Weights of a small transformer language model: MLP 1536 tanh GELU, 627M tokens.
Each number is 128 + 32 x the weight over its row's rms, rounded and kept within 0 to 255. Layers, rows and columns count from 0. The size above them is the row's rms in percent of the matrix's.

# layer 9 attention output (transposed), 384x384, rms 0.0645, rows 350-383, columns 320-383
size [ 84  86  82  85  83  83  82  79  79  85  85  85  84  81  84  87  80  84  79  90  85  79  85  87  88  82  89  81  80  83  84  82  81  91]
[[142 133 172 150 122  96 137  89 111 127 139 128 133 146 156 121 130 153 146 168  41 114  85  74  54 123 119 117 168 119 140  79 134  94 122  72 178  91 165 100 178 106 121 135 109 107 149 123 146 103  93 156 119  94 156 106  95 123 106 160 133 162 104 192]
 [ 80 164 111  75 159 101 119 107 128 135 134 133 142 114 174 130 123 148 144 105 165 145 137  94 168 172 155 163 128  99 111 101 108 100  66 102  99 133  99  94 183 129 206 110  82 193 122 103 152 130  76 115 105 126 137  96 106 158 120 120 140 135 139 127]
 [136 156  92 175 113 123 126 177 135 141  80 168 175 125 141  44 109  86 173 179 158 165 151 142  99  66 132 103  79 142 129  78  74 110 146 130 178 154 147 114  92  92 114 123 187  82 136 113  94 151 124 137 167 154 155  91 122 137 123 152 129 105 153 101]
 [168 109 122 110 141 123 148 118 138 132 185 167 196 132 175 121  83  81 100 169  99  99 167  82 105 175 190 153 139 131 132 166 117 133 119 152 106 206  59  96 179 153 128 150 134  92  79 141 163 125 112 120 139 109 139 112 173  98 114 126 161 155  66 162]
 [128  97 136 154  97 109  99 169 147 122 124  98 143 164 172 116 143 166 118  87 162 147 108 140 191 193  93 164 138 110 120 171 131 158 108 176 127 148  60 153 161 160 123 112 179  50 145  79 140 145  58 137 141 127 107 162 135 142  91 146 141 152 171 115]
 [138 103 170 158 128 140  63 162 116 152 120  95  94 138 105 122 112 112 149 107 131  85 117 130 145 151 138  99 200 156 123 154  89 142 141  93 192 124  63 113 132 142 160  97 132  88 138 206 113  80 145 175 136 136 127  41 135 138  94 125 136 141 115  89]
 [160 124 144 172  85  29 127 101 119 174  45 124 110  94 104 146 116  97 146  80 166  86 111 107 155 145 172 117 111 119 127  98 116 115 130 132  75 143 122 129 129 121 124 154 134 175 108  64  73 155  92 149  98 100  97 113  96  83 151 140 183 118 116 119]
 [145 106 113  90 104 115 154 190 123  86 149 120 170  69 212 121 142  65 116 131 217 113 136  74 116 117 145  97  93  96 110 125  83 111 106 146 123  95 215  99 173 148 146 138 120 166 147 113 127 101  77 101 165 133 112  89 131  59 142 135 152 168 112 145]
 [119 171 162 117 126 114  87 138 112  78 169 119 116 175 193 151 111 137  93  88  82 102 144 128 133  99 124 127 152 137  82 147 122 122 131 158 108 127 115 136  86 100 158 204 114 146  92 134 132 126 163 124 142 124 167  99 160 156  87 142 143 178 136  88]
 [115 128 118 101 138 107 179 143 148 157 135 159 146 127  89 132 159 111 172 137 161 147 113 111 132 144  98 107  98 108 172 133 146 190 148 100 119 148 108 154 123 118 121 161  81 188 101 150 126 100 169 156 116  82 116  99 102 120  85  63 165 144 164  99]
 [163 145 137  99 192 170 172  98  93  77 167 112 108 133 140  66  65 105 104 130 187 130  72  77 156 109  98 110 138 145 107  79 107 120 166 167 140 124 164 155 149 108  90  89 147 183 104 126 155  96  93 114 110  92 149 106 147 178 125 156 150 133 204 126]
 [141 101 177  82 135 139 125 150 123 180 132 167  75 156 137  95 159 195 149 139 133  96 132 114 172 157 106 128 168 140 134 165 131 175  67 102  97 160 117  66 139 169  92  91 171 142 145 108 145  86 137 135 102 150 146 136 187 177 112 171 101 114 116 126]
 [132 171 145 130 136 135 104 107 148 175  85  88  78 177 136 122 144 120 159 172 143 113 162 131 141  79 148 131  92 113 146  55  59  97 133  60  49 107  91 148 168  99 124 124 110 118 126  72 153  90 192 163 114 133  98 114 170 124 175 119 103 112 189 122]
 [174 108 145 157  57 109  95  97 155 183 157 186 100 112  97 134 114 101 175 139 145 206  75 146 145  77 116 123 139 160 131 146 121 179 156  96 172  99 120  92 179 119 183 116  96  85  96 152 170 146 144 142 187  84 179 132 119 118 123 134 160 163 126 181]
 [125 146  69 172 118  75  94 154 183 162 143 133 201  91 148 164 114 156 111  89 113  93 107 141 143 161 197 105 117 137 171 147 122 158  69 170 113 118 160 131 133 136 118  51 157  46  73 123 162 111 141 113 116 124 158  71  88 116 108  80  86 159 183 129]
 [120  63 157 129 112  74 165 102 150  98 116 153  77 160 164 173 169  91 101 146 132  80 195 104 113 114  95  86 142 184 136 145  58  98  80 136 210 184 109 182  96 139 109 134 164 163 114 171 110 148  73 106 131 116 125 105  99  98 136  90  82 126 127 151]
 [118 122 206 127 122 118 197  93 112 122 145  86 123 101 118 117 160  81 104 167 141 118 122 137 169  99 135 202  79  70 202 131 134 111 177 153 109 184 215 101 126 168 123 153  80 173  77 128 126 143 151 156 116  73 135 147 146 163 156 107 135 189  82 129]
 [165 137 175 122 147  95  31 173  56 104 147  72 127 183  89 180 154 132 125 120 140 102 108 153 102 129 137 221 145 110 185 156  98 133  97  94  78 143 115 132 118 107 143 101 154 127 157 136 128 149 119  96 107 166  90 147 169 108  93 108 151  84 126 108]
 [139 159  73 118 144  82  37 109 102 101 177 122 133  77 103 122 206  63 187 128 131 164 140 130  87 104 124 151 207  95 148 101 109 177 203 159 154 181 152  68 124 133  90  95 129 100 103 179 128 163 130 183 127 133 127 135 140 113 122 157 134 139 113 107]
 [153  82 131  74 102 134  91 189  85 155  81 148 168 123 118 120 174  99 123 112 130  90 110 122 137 166 125 140 115 123 118 116 157 198 111 140 130 101 118 149 145 106 176 157 143 117 103 128 137 148  44 116 108 113 156 123  70  75  59  80 109 120 188 118]
 [116  75 152 156  95 143 117 111 123 118 134 142 101 141  97 108 132 116 105 109 157 114 110 110 144 102 115 162  87 156 152  86 146  89 102 147 169 162  80 128 154 130 136  91  93 133 111  98 128 110 168  70 103 151 136  65 182 179  93 119  83  96 132  61]
 [176 162  72 117 132 115 120 104 154 127  83  80 148 166 138 155 134 138 159 112  99 134 113  97 145  89 121 158 179  54  94 128 127 155 149 127  88 158  96 131 134 141 129 115 113 120 114 105 144  88 191  68  99 148 132 121 123 141 119 116 140  80  57 166]
 [161 153 152 120 129 153 174 154 126 103 150 109 226 109 205 103 150 135 111 113 167 200 121 109 155 147  70 115  86 113 152 127  57 122 102 156 128 125 110  71 101 162 121 114 111 108 173 205 119 105 115 153  47 117 177  93 119 130 105 114 109  90  83 187]
 [154 122 118 120 108 145  66 127 116 167 138 174 147 150 140  59 165 171 157  76 110 130 132  97  82 150 153 182 126 129 135 104  50  49 164 146 162 172 165  97 142 158 152 164 136  76 134 117 139 141 172 130 126 121 148 134 149 125 151 117 133 163 169 187]
 [158 124 179 187 144 106 169 120 143 163 220 117 124 124  87 152 158 146  80  99 104 110 118  74 102  57 129 142 138 117 142 144 131 133 150 165 135 127 136  86 133 136 141 171 121 105 134 104 161 147 126 127 124  86 142 102  80 163 176  89 136 162 136 168]
 [115  95 127  86 112 113 152 149 161 152 104 123 154  72  90 141  58 147 176 166 130  83 177 197 136 134 131  83 136  94 123 129 163  75 122 111 109 139 125  98  86 159 113 104 146 106 133  99 142  96 115 105 207  92 103 118 121 120  80 153 180 123 131 109]
 [ 85  79 132 119 115 105 104 114 137 142 106  99 107 114 149 122 164 157 132 133 137 116 161 160  85 123 112 152 127 149 203 226 125 142 131  89  66 159 133  82 126 147  59 129 122 141 146 138 158 166 121  96 148 174 139 101 174 131 118 116 173 185 155 167]
 [143 121 166 113 143 176 154 128 158 174 197  93  73  99 175 129 168 174 132 110 154 129 111 119  68 177 145 142 114  94 179 141 211 151 149 112 153 120 101 122 112 165 152 112  98  97 157  75 105 114 155 177 113 146 189 107  87 145 111 153 156 110  77 152]
 [115 126 113 103 192  84 172  98 136 115 147 158 129 116 195 115 164  96 166 154 149 166  85 111  71 108 164 189 149 135 142 122 129 131  87 145 127  90 112 125  61  96 134 141 189  73 120 123  89 119 123 129 117  97 123  98 141 109 173  91 101 161  85 162]
 [ 92 150 128 135 120 117  93 133 160 129 116 109 132 159  77 164 159 115 133  79 157 122 134 133 145 133 152 126 181 183 154 101 147 141 146 114 116 231 118 122 126 122  87  88 132  69  73 166 126  91 105  58 166 175 118 144 155 135 132  86 136  63 173 142]
 [ 91 149  89 130 180 142  91  87  92 157 127 160  67  50 104 102 111 120 127 108 126 151 130  52 127 126  99 153 140  74 161 142 122 122 129 152  95 127 118 121 127  94  71 139  71 173 116  85  88 116 122  85 139 151 133 155 132 162  77 126  54 148 136 135]
 [165 152 170 119  90 152 111 169 167 127 105 130 122  80 196 138  86 117  93 220 100 140 153 151 189 109 143 168 151 143 171 135 121 125  67 106 107 149 114 120 120 165 128 171 161 125 125 122  66 103 109 137 128  98 134 153  91 102  89 154 172 109 142 190]
 [135 100 132  98 134 168 127 171 139 147  84  73 147 161 117 153 110 193 156 107  98 170 130  42 160 133 108 133 159 148 124 146 107 106 113 120 132 121 155 157 107  46 159 114 110  55  94 139 105 134  79 140  90 127 109 122 135 167 157 200 146 170 124 158]
 [130  95 128 172 118 149 126  94 143 115 151  84 147 178 137 112 103  97  97 116  98 146 141  75 125 109 155  94 155 100 143 190 121 131 119  98 210 121 139 144 152 124 105 147 168 100 110 166  89 142 180 129 193  84  81 141  91 131  98 111 126 140  93 120]]
# layer 9 attention value, 384x384, rms 0.0751, rows 351-383, columns 320-383
size [ 89  81  82  82  81  81  83  82  86  89  87  87  80  83  87  80  84  79  89  85  81  88  89  88  82  88  84  80  85  86  84  81  87]
[[145 106  65 149 109 129 149 175 155 113 117 161 109  88 172 130 115 174 128 108  80 141  75 155 114  91 102 104 173 143  88 120  80 100 187  84  94 133 105 213 152 166 136 113 139  89  83 122 128 106 161 120 159 168 129 160 119 149 127 124  56 118 157 140]
 [101 137 115  78 140 145 170  73  70 125 170  47 151 117 138 140 123 121 112  75 138 140 125 147 120 151 106 109 183 100 156 186 125 156 128 138  98 129 141 120 164 137  89 134 109 132 185 176 187 140 141 135  87 153 128 183 132 152 126  65 138 117 116 142]
 [ 78 157 106 150 170 135 117 152 167  99 129 101 104 111 133 131 158 114 136  93 119 163 102 119 141 114 154 118  75 134 157  74 156 113  49 172 143  88 147 136  50 135 109 123 137 178 145 119 155 140 121 173 133 144 146 155 121 119 112  91  73 168 188 110]
 [132 170 132 102 158 119 189 103 174 103 133 170 149 129  65 145 152 131 173 137 171 104 111  98 107 117  69 155  70 155 124  80  97 157  86 109  85 103 145 127 164 125 120  66 117 172 134 130 146 113 185 103 145 121 144 101 108  65 135 105 138 107 113 131]
 [161 109 142  68 134 176 165 114 135 124 137  93 147 126 182 144 191 145 109 216 153 137 146 123 100 101 178 190  74 157 168 127 201 115 114 207 157 129 164 144 125 149  81 169 141 155  99  79 120 169 102 108 115 113 127 195 145 105 124 135  58 134 147 144]
 [ 94 160 158 122 130 177 137 124 160  89 244  98 157 148 143 135 140 161 130 137 102 193 134 168 121 115  90 131 106 143 102 126 116 146 154 169 126 151 112 167 125 143 122  97 167 107 116 125 167  91 140 117 147 125 153 130  98 195  86  91  69 161 106 203]
 [114 167 120 187 170 171 107 110 166 184 127 102  98 120  92 142 124 140 138 148  62 122 118 200 104 105  80 119 194 194 121 220 111 109 122 114 174 157  95 154  95  62 127 167 147 114 132 166 130 155 164 157  78 120 206 182 130 194 112 143 127 124 181 138]
 [120  55 116 138 181 123 162 127 161 160 137 127 137 115  86 111 104 102 165 165 120 146 120 107 130 166 177 130 109 129 139 134  60  80 119 114 143 121 172 152 172 136  67  87 142 140 129 171 110 108 167 139  90 107 131  99 128  78 126 116 167  72  90 111]
 [126 151 152 129  95  89 146 111 131 128 187 113 112  88 156 143  94 111 123 153 127 175 116 138 155 121 149 121 141 109 195 104  83  88  56 175 115 125 145 140 132 121 167 142 140 118 137 105 121 133 111 110 129 173  95 133 115 179 177 162  66 156 156 156]
 [130 114 102 167 141 151 163  93 171 160  92 123 128 129 111 151 135 152 102 143  77 152  88 169  99  96 105 147 166 119 150 112 164 121  92  95 142  88 114 132 109 128 131 121 130  55 179  90 154 151 189 157 119 114 142 149  81 174 123  72 107 166  64 148]
 [138 140  87  89 148  59 135 110 138 122 143 150 117  73 179 103 109  89 114 134 141 137 149 119  65  90  92 132  84  90 161 152 153  83 151 152 160  68 142 189 171 134 155  75 103 107  66 108 132 164 125 110 133 133 133  94  69 113 145 152 133  98 149 142]
 [143 111  87  54  99  74 168 122 135 120 187 163 169  93 132 107 150 149 160 123 126 132  67 104 179 169 160 167 114 103 138 161 117 128 146 205 160 138 128 189 117 107 152 141 149 172 124 160 117 170 141  91 172 122 181  97 104 119 109  95 137 137  81 111]
 [ 83 114 157 133 184 157 139  98 112 111  89  76 120 132 163 229  86 107  95 148 120 143 124  86  66 201 110 164 119  99 123  68 136 120 113 130 104 205 174 154  96 104  86  98 132 101 153  56 104  73 127 116 110 147 101 100 187 112  51 159 147 156 108  58]
 [162  86 137  81 117 102 153 156 147 127  90 125 157 136 161 100 191 116 147 161 109 122 111 175 178 142  94 148 104 101  93  82 149  90 148 117 121 130  91 156 150 104 126 197  87 189 142 108 109 161 151 138 181 132 151 133 179 150 170 194 128  75  99 137]
 [124 150  94 180 109 131 117 180 137 121 114  67 112  36 131 125 107 148 120  84 143 130  83 129  81 152 163 140 184 122 129 124 221 108 118  79  77  62 112  72 115 113 135  85 118 143 101 159 170 154 143 136 171 131 172 137 117 166 148 162 175 170 188 138]
 [124 165 102 123 131 198  23 114 134 135 134 190 125 232 128 126 139 150 153  99 147 144 129 109 107 170 169 119 195 129  99 130 137 176  56 151 161  91 131 125 100 139 155 131 154  90 225 158  91 125 108 153 180 139 110 124 130 112 163 120 126 126 153 163]
 [ 90 140  71  86 108 132 161  88 137 161 132 165 184 136 110 153 133 158 148 150 129 144 121 110 112 180 170  76 132 245  41 165 153 113  96 198 104 120 128 116 105 203 131 133  96 112  68 155  82  94 115 138 122 127 183 111  87  92 151 175  95 130 177 180]
 [126 120 128 154  89 156 148 104 172 160  80 100 116 126  95  87 118 194 121 141  84  80  93 143 121 123 124 202  60 159 159 117 127  66 108 110 105 111  36 126 130 194 127 231 159 135 141 135 118 172 150 132  85 146 164 120 106 117 122 106  78 105 176  97]
 [122 162 134 183 114 143 116  74 171 157 107  84 134 171 151 141 123  91 146 131 160 161 111 126 103 119  95 131 160 115 104 119 168 121 151 177 108 104 138  92 146 120  55 137 166 147  93 189 166 152 156  93 123 166 111  71 178 117 181 213 129 132 114  90]
 [ 95  83  69 152  93  73 150 127 179 126  88 128 141 126 113 112 126 144 140 101 102 131 106 116  86 133 103 107 158 140 123 147 102 139 205 136 117 157 151 124 105 163 130 144 101 165 172 122 154 153  88 166  99 141 145 164  93 139 153 122 169 175 130 186]
 [108 101 110  95  97 142 115 128 119  86 148 165 102  88 112 114 128  98 151 118  99 104 123 179 149 160 120 102 105 150 134 119 167 117 133 165 145 142 110 145 134 145 169 101 146 133 142 126  84 165  77 161 133 100  78 168 103 116 152 164 126 173 175 140]
 [ 97 144 135 107  86 100 102 153 162 106  93  94  98  65  68 183 102  91 116  89  82  72 191 100  88 167 161 123 145 163 150 135 161 148 146  86 174 104 145 228 170 142 128 133  80 143 137  58 164 152 155  97 182 193  89 125 115 146 126 103 157  89 118  91]
 [117  87 134  92 131 159 190 116 117  84 124 166 153  99 117 218 115  83  99  92 153 170 116 185 128 116 101  73 155 125 116 131 112 126 118 128 111 118  52 145 104 136 121 117 119 160 165 117 117 169  70 106 170 146 131  60 141 114 161 174 199 150 105  54]
 [132  84 120 153 146 131 183 107 173 103  83 135 101 133 202 136  82 108 118 120 141 158 107 169 156 179 101 138 152 161  91 112 154 154  89  98 177 167 118 103  80 106 104  95 141 153 151 132  74 137  97 151 133 166  95 155 174  76 135 157  46  57 113 130]
 [187 173 151 138 114  67 130 121 104  74 144 150 135 152 105 115 125 116 105 134 144 117 173  95 119  69 124 183  78 211  92 170 112 102 112 103  87 108 112 200 175 123 125 148  88 100 187 115 106 106 104 171  93 174 126  80 100 135 156  46 174 154 158 141]
 [192 153  89 150 160 160  85 132 105 106 200  84 150 146  97 106 119 146 153 158 101 147 103 154 151  99 150 107  84 132  97  78 136 129 107 151 141  96 149 153 187 139 145 131 102 155 114  93 134 111 104 167 144 112 132 173  65 132  83 154 101  42 167  70]
 [126  73 140 123 127 121 199 134 105 136 126 156 118 166 122 115  81 112 185 129 151 100 158 135 183  80 150 123 140 146 135  48  90 123  77 132 109 134  84 115 197 107 146 148  97 102 174 149 135 117  84 141 142 117  92 166 134 133 156 169 142 142 173  99]
 [116 131 172 118  77 159  80 167 153 196 110 120 121 119  70 114  72 150 167 128 141 106 156 195  79 140 116 105  96 174 137 135 157 185 124  98 107 145 172 111 138 153  95 169  92 161 140 116 158 154 116 130 136 117 148 102 100 167 142 110  97 112  96 104]
 [108 127 185 156 105  68 113 113 106 146 108 163 117  88 126 135  66  75 146 172 119 115  89 115 114 130 120 129  87  96 119 139 104 147  87 122 124 148 141 191 143 149 172 116  85 168 185 102  83 149 162 161 110  85 138 109 105 136 180 137 101 140 113 175]
 [164 112 190 131  93 111 148 202 124 134 182 130 141 142 125 116 125 162 117 167 147 105 125 148  91  98 131 148 163 178 110  89  89 150 167 101 139 133 128 163 140 173 158  92 119 127 109 129 125 173  99 219 129 146 140 124 158 133 177  90  72 133 193 137]
 [134 128 132 117 130  99 129 133  85 154  94 110 118 170  75  94 118 144  82  87  80 134 138 110  51  98 107  85  99 184 141 167 191 132 113 157 103 140 157 165 124 148 140 130 159 161 100 156 162 157 129 132 153 115 139 100 139 121 118 101  82 119 128 137]
 [143 104 105 161 109  81 194  91  94 114 124 168 110  88 175 108 148 137  96 138 140  93 116 149 135 116 125 130 132 155 162 129 189 117 185 108 158 164 168 109 115 153  60 123 134 180 124  81 150 125 142 120 155 163 116 156 146 133 115  94 116  74 144 157]
 [119 152 162 112 145  99 163 177 137 142 127 113  84 106 150 119 158 103 153 107 110 132 170 198 163 136 119 147 123 136 139  74 157 153  93 167  72  86 150 162  80 146 135 103 105 175 138 163 133 148 103 102  79 177 177  89 141 163 180 115 155 137 167 109]]
# layer 9 MLP up, 1536x384, rms 0.0684, rows 0-18, columns 320-383
size [110  97  95 102 104  96 100 103  91  94 100  93 113  91  97 100  96 103  98]
[[132  74 107  90 114 173 125 131  90 132 150 160 114 137 175 104 163 134  70  96 204 121 114 113 131  94 116 142 137 191 196 119 141  74 183 151 146  51 206 122  97 160 124 107 142 152 162 153 135 162  95 161 124 133 143 159 121 158  97 161 107  93 145 107]
 [123 176  83 134 145 183  84  35 167 151 132 105 157 122 127  86 190 132 151 164 165 139 140  64 130 142 134 139 167 118 118  98  98 124 116  88 221  95 156 131 165 134 147  77 109 143 160 139 156  91 126  95 138  52 115 168 134 140 109 105  85 114 160  75]
 [131 135  75  95 143 151 125 136 119  47 128 119 104 137 129 154 140 113 168 141 182 137 158 106 134 146  69 191  92 115 143 137 156 114 103 130  56  99 134 124 132 195 140 141 165  49 136 158 137 135 151 145 112 119 125 130 124 145 169 109 109 202 122  63]
 [178 138 112  98 142 137 116 110  83  92 142 109  96 126 115 125 109 135 118 106 131 170 152 103 152 161 130  84 136 162  75 181 135 116 184 153  89 125 107 144 107  95  78 125 140 161  76 173 160 190 151 164 100 108 123 145 109 111  72  95 140 137  75 107]
 [116 159 124 143 105 161 238 141 142 104 102 189 113 120 121  87 155 136  95  98 101 224  87 202 125 117 149 103 135 149 121  60  97 119 188 137 115 140 144 160 116 105 112  93  83 188 108  81 156 144 158 112  91 101 102 101 161 109 167 121 122 155 134 144]
 [126 150 109 122 134 161  84 116 130 139 141 149 141  92 129  85 127 157 162 144 130  94 125 165 133 127 156 103 104 102 120 136 134 145 147 150 124 104 138 174 162 150 194  84 156 134  41 146 111 162 132  88 125 143 127 149 128 107  96 139 149 215 130  68]
 [144  97 130 134 121 128 137 126 136 123 148 146 135 168 106  57 137 114 106 127 165 101 126  97 191 170  62 144  84 172 139 128 139  90  69  78  74 162 119 147 163 120 103 111 118  91 162 123 146 126 150  27 123 187  97  82 206 140  94  78 176  96 150 182]
 [ 43 165 114 119 128  97 133 137 143 176 151 117 158 164 139 100 105 132 122 151  94  95 169 183 155 119 137 125 108 149 120  94 137 110 116 147 139  94 107 180 161 159  96 109 145 150 162 169 124 179 182 102 100 162 133 128 137 121 200 141 145 122  43 123]
 [ 87 180 111 139  62 127 124 104 124  46 123 112 149 127  83  80 147 177 112 149 106 136  97 139 113 186 177 162 145  81 128  79  90  47  87 155 104 124 114 156 147 124 123  71 123 149 112 118 128 109  69 180 157 108 154 131  88 125 149  99 189 188  70 145]
 [154 156 155  90 147 139 118 151 115 125 139 142 138  74 161 111 130 103 224 148 160 137 125 187 181 145 145 153 115 139  46 152 138  87  97 137  99 171  65  70 130 108 128 154 133 129 142 168 157 150 124 124 165 217 148 108 194 124 134 172 117 132  91 136]
 [135 135 114 126 127 183 125 120 131  82  67 164 103 106 166 113 146 164 143 122 131 124  99 137 131 201 143 134 112 140 173 157 111  81 152 149 125 135  96 153 147 181 119 109 160 151  90 127 144  83 134  96 175 148  79  98 125  98  64 114 116  84 140 139]
 [211  81 125 151 116 154 105 118 162 100 137 148 171  87 206 172  84 135 113  93 152 109  82 121 122 126 124 130 190  86 149 127  98 139 130 141 138 163 167 168 128 145 157 112 119 107 105 121 112 151 135 108  81 153  38 113 135 142 160 110  86 130 149 147]
 [105 171 101 113 123 115  89 138 138 128 132 127 102 172 203 184 147 190 198 103 165 137 141 115 177 161 123 145 168  79  73 132 152 154  95  63  70 135 122 132 172 179  52 104 113 134 121 150 134 110 151  82 152 208 111 115 112 158 127 110 146 147 135 139]
 [132  74 126 161 104  67  59 120 174 152  97 178 115  76 149 122 161 158 109 103 148 188 151 144 131 129  66 132 117 146 101  81 114 111 133  97  93 162 153 151 142  72 120 188  94 129  94 130 130 101  95 126 107 144 112 131 138  77 130 141 115 126 114 131]
 [139 168 106 179  85  96 211 143 157 118 121 168  95 131 154 183 143 189 125 141 143 103 129 104 130 151 101  72  96 110 168 132  78 143 135 199 147 111 128 114 133  83 121 141 136 112  78 116 101 153  92  78  89 192 139 128 146 173 130  65 155 123 137 112]
 [185  98 130 154 169 159 103 114 106 144 115 149 187 103 140 115 146 124 133 110 109 129 124 107 150 108 123 118 221 115  57 112 124 116 104 131 176 103 103 136 101 178 166 180 119  78 195 110 144 151 126 101 154 135 130 149 156 105 126 142 103  68 140 145]
 [116 115 135 136  88  30 173 138  85 149 109 150  84 163 113 148 143 157  86 132  82 187 100 187 119 121 121 117 120 108 156 159 127  91 168 119 126  89 146 169 130 106 134 148  95 153 119 173 138 191  73  49 124 195 129 131 123 122 110 177  94 126  53 122]
 [145  63 146 162 140 106 120 186 139 151 129 134  97 151 138 197 135 116 121 168  94 127 147 151 114 105 136  76 199 108 131 133  96  88 174 132 104 144 122 134 146 159 167 122 168 110 135 106 147 167 124 114 103 151  98 155 130 136 137 156 132 155 164 150]
 [164 141 122  95 118 113 116 166  90 165 153  50  78 172 128 130 201 199 153 103 103 151 125  98 111  96 108  77  65 101 133 133 161 148 108 108 100 159 128 108  83 177 144 110 110 111 105  99 134 171 134 179 131 140 134 152 186 136 157 169 189 128 164 138]]
# layer 9 MLP down (transposed), 1536x384, rms 0.0753, rows 0-18, columns 320-383
size [109  94  99  93  97  95 117 119  90  96  86  99 116  84 101  98 107 102 112]
[[160 109 149 170 159 104 104 136 121 146 133  99 161 125 168 124 144 115 204 113 143 155 161 148 140 132 127  99 150 161 118 138 195 136 113 157 113 188  88  96 198 154 165 160 160 128 130 140 144 103 166 152 118 125  68 133 125  93 140 193 116 109  53 155]
 [116 151  73 161 172  94 137 170 122 137  72 179 128 145  91 131  89 126 110  75  95 141 140  93 198 123 168  79 149 132 115 162 127 126 142 186 122 132 200 129 132 158 107 142  84 136 122 107 123  85 123 110 175 127 158 149 181  94 135 110 104 152 187 168]
 [138 108 116  96 141 147 128 133 145 115 164 138 137  72  77 154 152 143 176 120  87 104 142 117 123 108 118 115 161 137 109 110 159 179 125 106 143 103 136 129 145 118 136 102  95 146 142 135 130  97 153 152 160  63 127 176 149 130  67 161 102 130 105 156]
 [100 130 165 166 103 124 169 134 150 123 141 107 103 135  99 139  87 132 153 136 171 139 163 145  70 148 182 129 159 141 126 160 133  93 157 155 120  92 176 177 148 120 169 129 150  92 128 147 108 166 158 113 121 127 116 150 191 136  99 130 123 143 155  94]
 [107  83 131 133 183 196 127 105 170 159 153 121 170 145 102 179 110 106  99 159 152 135 120 141 123 100 169 135 185 176 117 152 144 159 115 124 152 158 119 107 114 132 119 119 175 162 164 170 139 116  96 185 136 116 178 104 114 179 133 168 177 162 171 117]
 [153 113 113 109 154 162 112 132 174 115 146 135 165 151 133 172 157 154 158 140 139  68 127 150 115 144  98 123 172 203  83 146  50 144 170 157  95 138 118 118 106 163 165  82  98 146 202 116 152 170 158 101 201 142 183  70 101  94 122 161 145 170 130 186]
 [190 109 120 118 173 131  74 110 165 143  92 158 126 173 124 135 131 148 129 171 142 101 138 144 100  96 147 159 155 148 103 157 159 171 167  63 159 115 137 131 192 154 168 136 145 131 139 128 174 147 186 133 115  90 112 117  69 144 143 103  85  77 126 168]
 [179 172 123 172 110 120  65 157 108 139  80 149 200 152 128 164  97 109 128  88 135 135 140 123 192 125 136 131 158 138 130  91  89 101 171 114 133 169 158 125 155 152 161  93 113  90 150  74 155 145 151 116 147 131 130 118 103 159 124 127 136 149 158 142]
 [143 106 119 119 148 138 149  95 152 172  94 110 130 125 165 163 125 121 126 139 110 119 132 143 124  88 146 132 133 162 116 153 137 186 113 106 193 109 159  94 141 154 123 135 152 129 146 140 127 141  96  49 162 101 122 133 121 139 185 169 139 111 167  68]
 [147 129  32 143 163 149 108 170 167 125  85 127 152 152 128 151 157 134 142 130  96 179 119 148 151 151 160 153 147 144 124  67 176 135  44 170 130  88 148 112 173 174 162 141  77 138 161 134 144 163 159  76 113 140  89 159 122  90 194  85 155 157 170  99]
 [144 130 154 127 151 122 189  94 192 162 115 118 131 108 155  83 192  96 132 107 134 176 128 165 112 142 135 197  93 127 126  49 149 134 149 137 121  95 159 177  89 102  80 100  53 146 161 139 115  94 132 140 179 128 135 149 147 110  94 109  73 121 146 153]
 [ 85 147  84 103 121  70 150  87  87 186 114 151 169 122  73 115 153  74  89 183  82 158 135 156 117 156  97 112  82 159 133 130 171 110 103 113  57 143 131 109  51 122 127 156 106 159 172 108 162 122 141 105 153 122 209 128 113 107 101 121 139 192  93 112]
 [120 125 154  96 168 130 111 111 159 158 184 120 104 119 110 142 110 169 162 147 132  83 178 187 108 211 101 111 118 128 157 129 132 135 125  99 111 112 108 148 109 132 154 117 147 153 155 107 163  90 146 138  73 131 130 114 119 134 112 167 134 121 193 172]
 [ 82 165 151 145 133 200 126 132 118 137 123 147 185 112  63 163  94 117 127 113 120  60 114 172 104 160 112  98 159 167 164 150 129 120  91 159 111  67 135  93 146 139 124 198 154 160 166 130 149 151 160 115 117 107 144  79 116 125 110  82 137  92 145 106]
 [146 120 127 144 111 171 139 174 108 142  74 135 199 126 123 108 158 107  82 177 155 115 159  97 117 169 172 178 176 120  77 132 148 151 171 136 175 123 138  73 124 132 130 171 124 147 121  94 194 141  92 150  54 155 105  99 145 146 118 176 153 140 178 131]
 [150 100 164 122  80 152  90 113 157 197  45 182 206 159 108 141 141  85 101 116 164  94 129  87 182 131 161 123 157 149 177 131 152 145 151 110 174 126 126 136 140 166 152 127 136 179 109 134 135 138 123 141 151  89 119 133 143 121  54 194 117 186 165 170]
 [109 147  99 144 139 117 154 124 199 191 184 141 117 140 136 185 113  82 107 131 117  90 132 130 124 108 143  87 187 146 113 118 162 123 193 117 190  58 133 146 122  99 161 131 167 176 132 177 204 114  95 133 132 149 158 101 136 118  89 144 131 137  96 154]
 [149 141 120  80 124  97 149 108  93  70  70 113 170 127  78 198 132 128 107 120 179 117 176 130 122 170 133 168 137 103  72 136 137 181 124 149 104 151  79  79 102 166 148  96 157 171 153  85 112 108 133 150 189 180 124 152 117 153 125 126 124 122  87 169]
 [140 120  93 150 121 152 104 152 130 175 149 147  91 109 136  93 186 138 135 160 125 170  87 152 120 108 136  89 154  92 131 153 165 185 104 168 192 125 159  78 162 138  97 176 163 130 127 204 121 150  85 129 167 149 136 113 149 114 166 144 116 147 149 135]]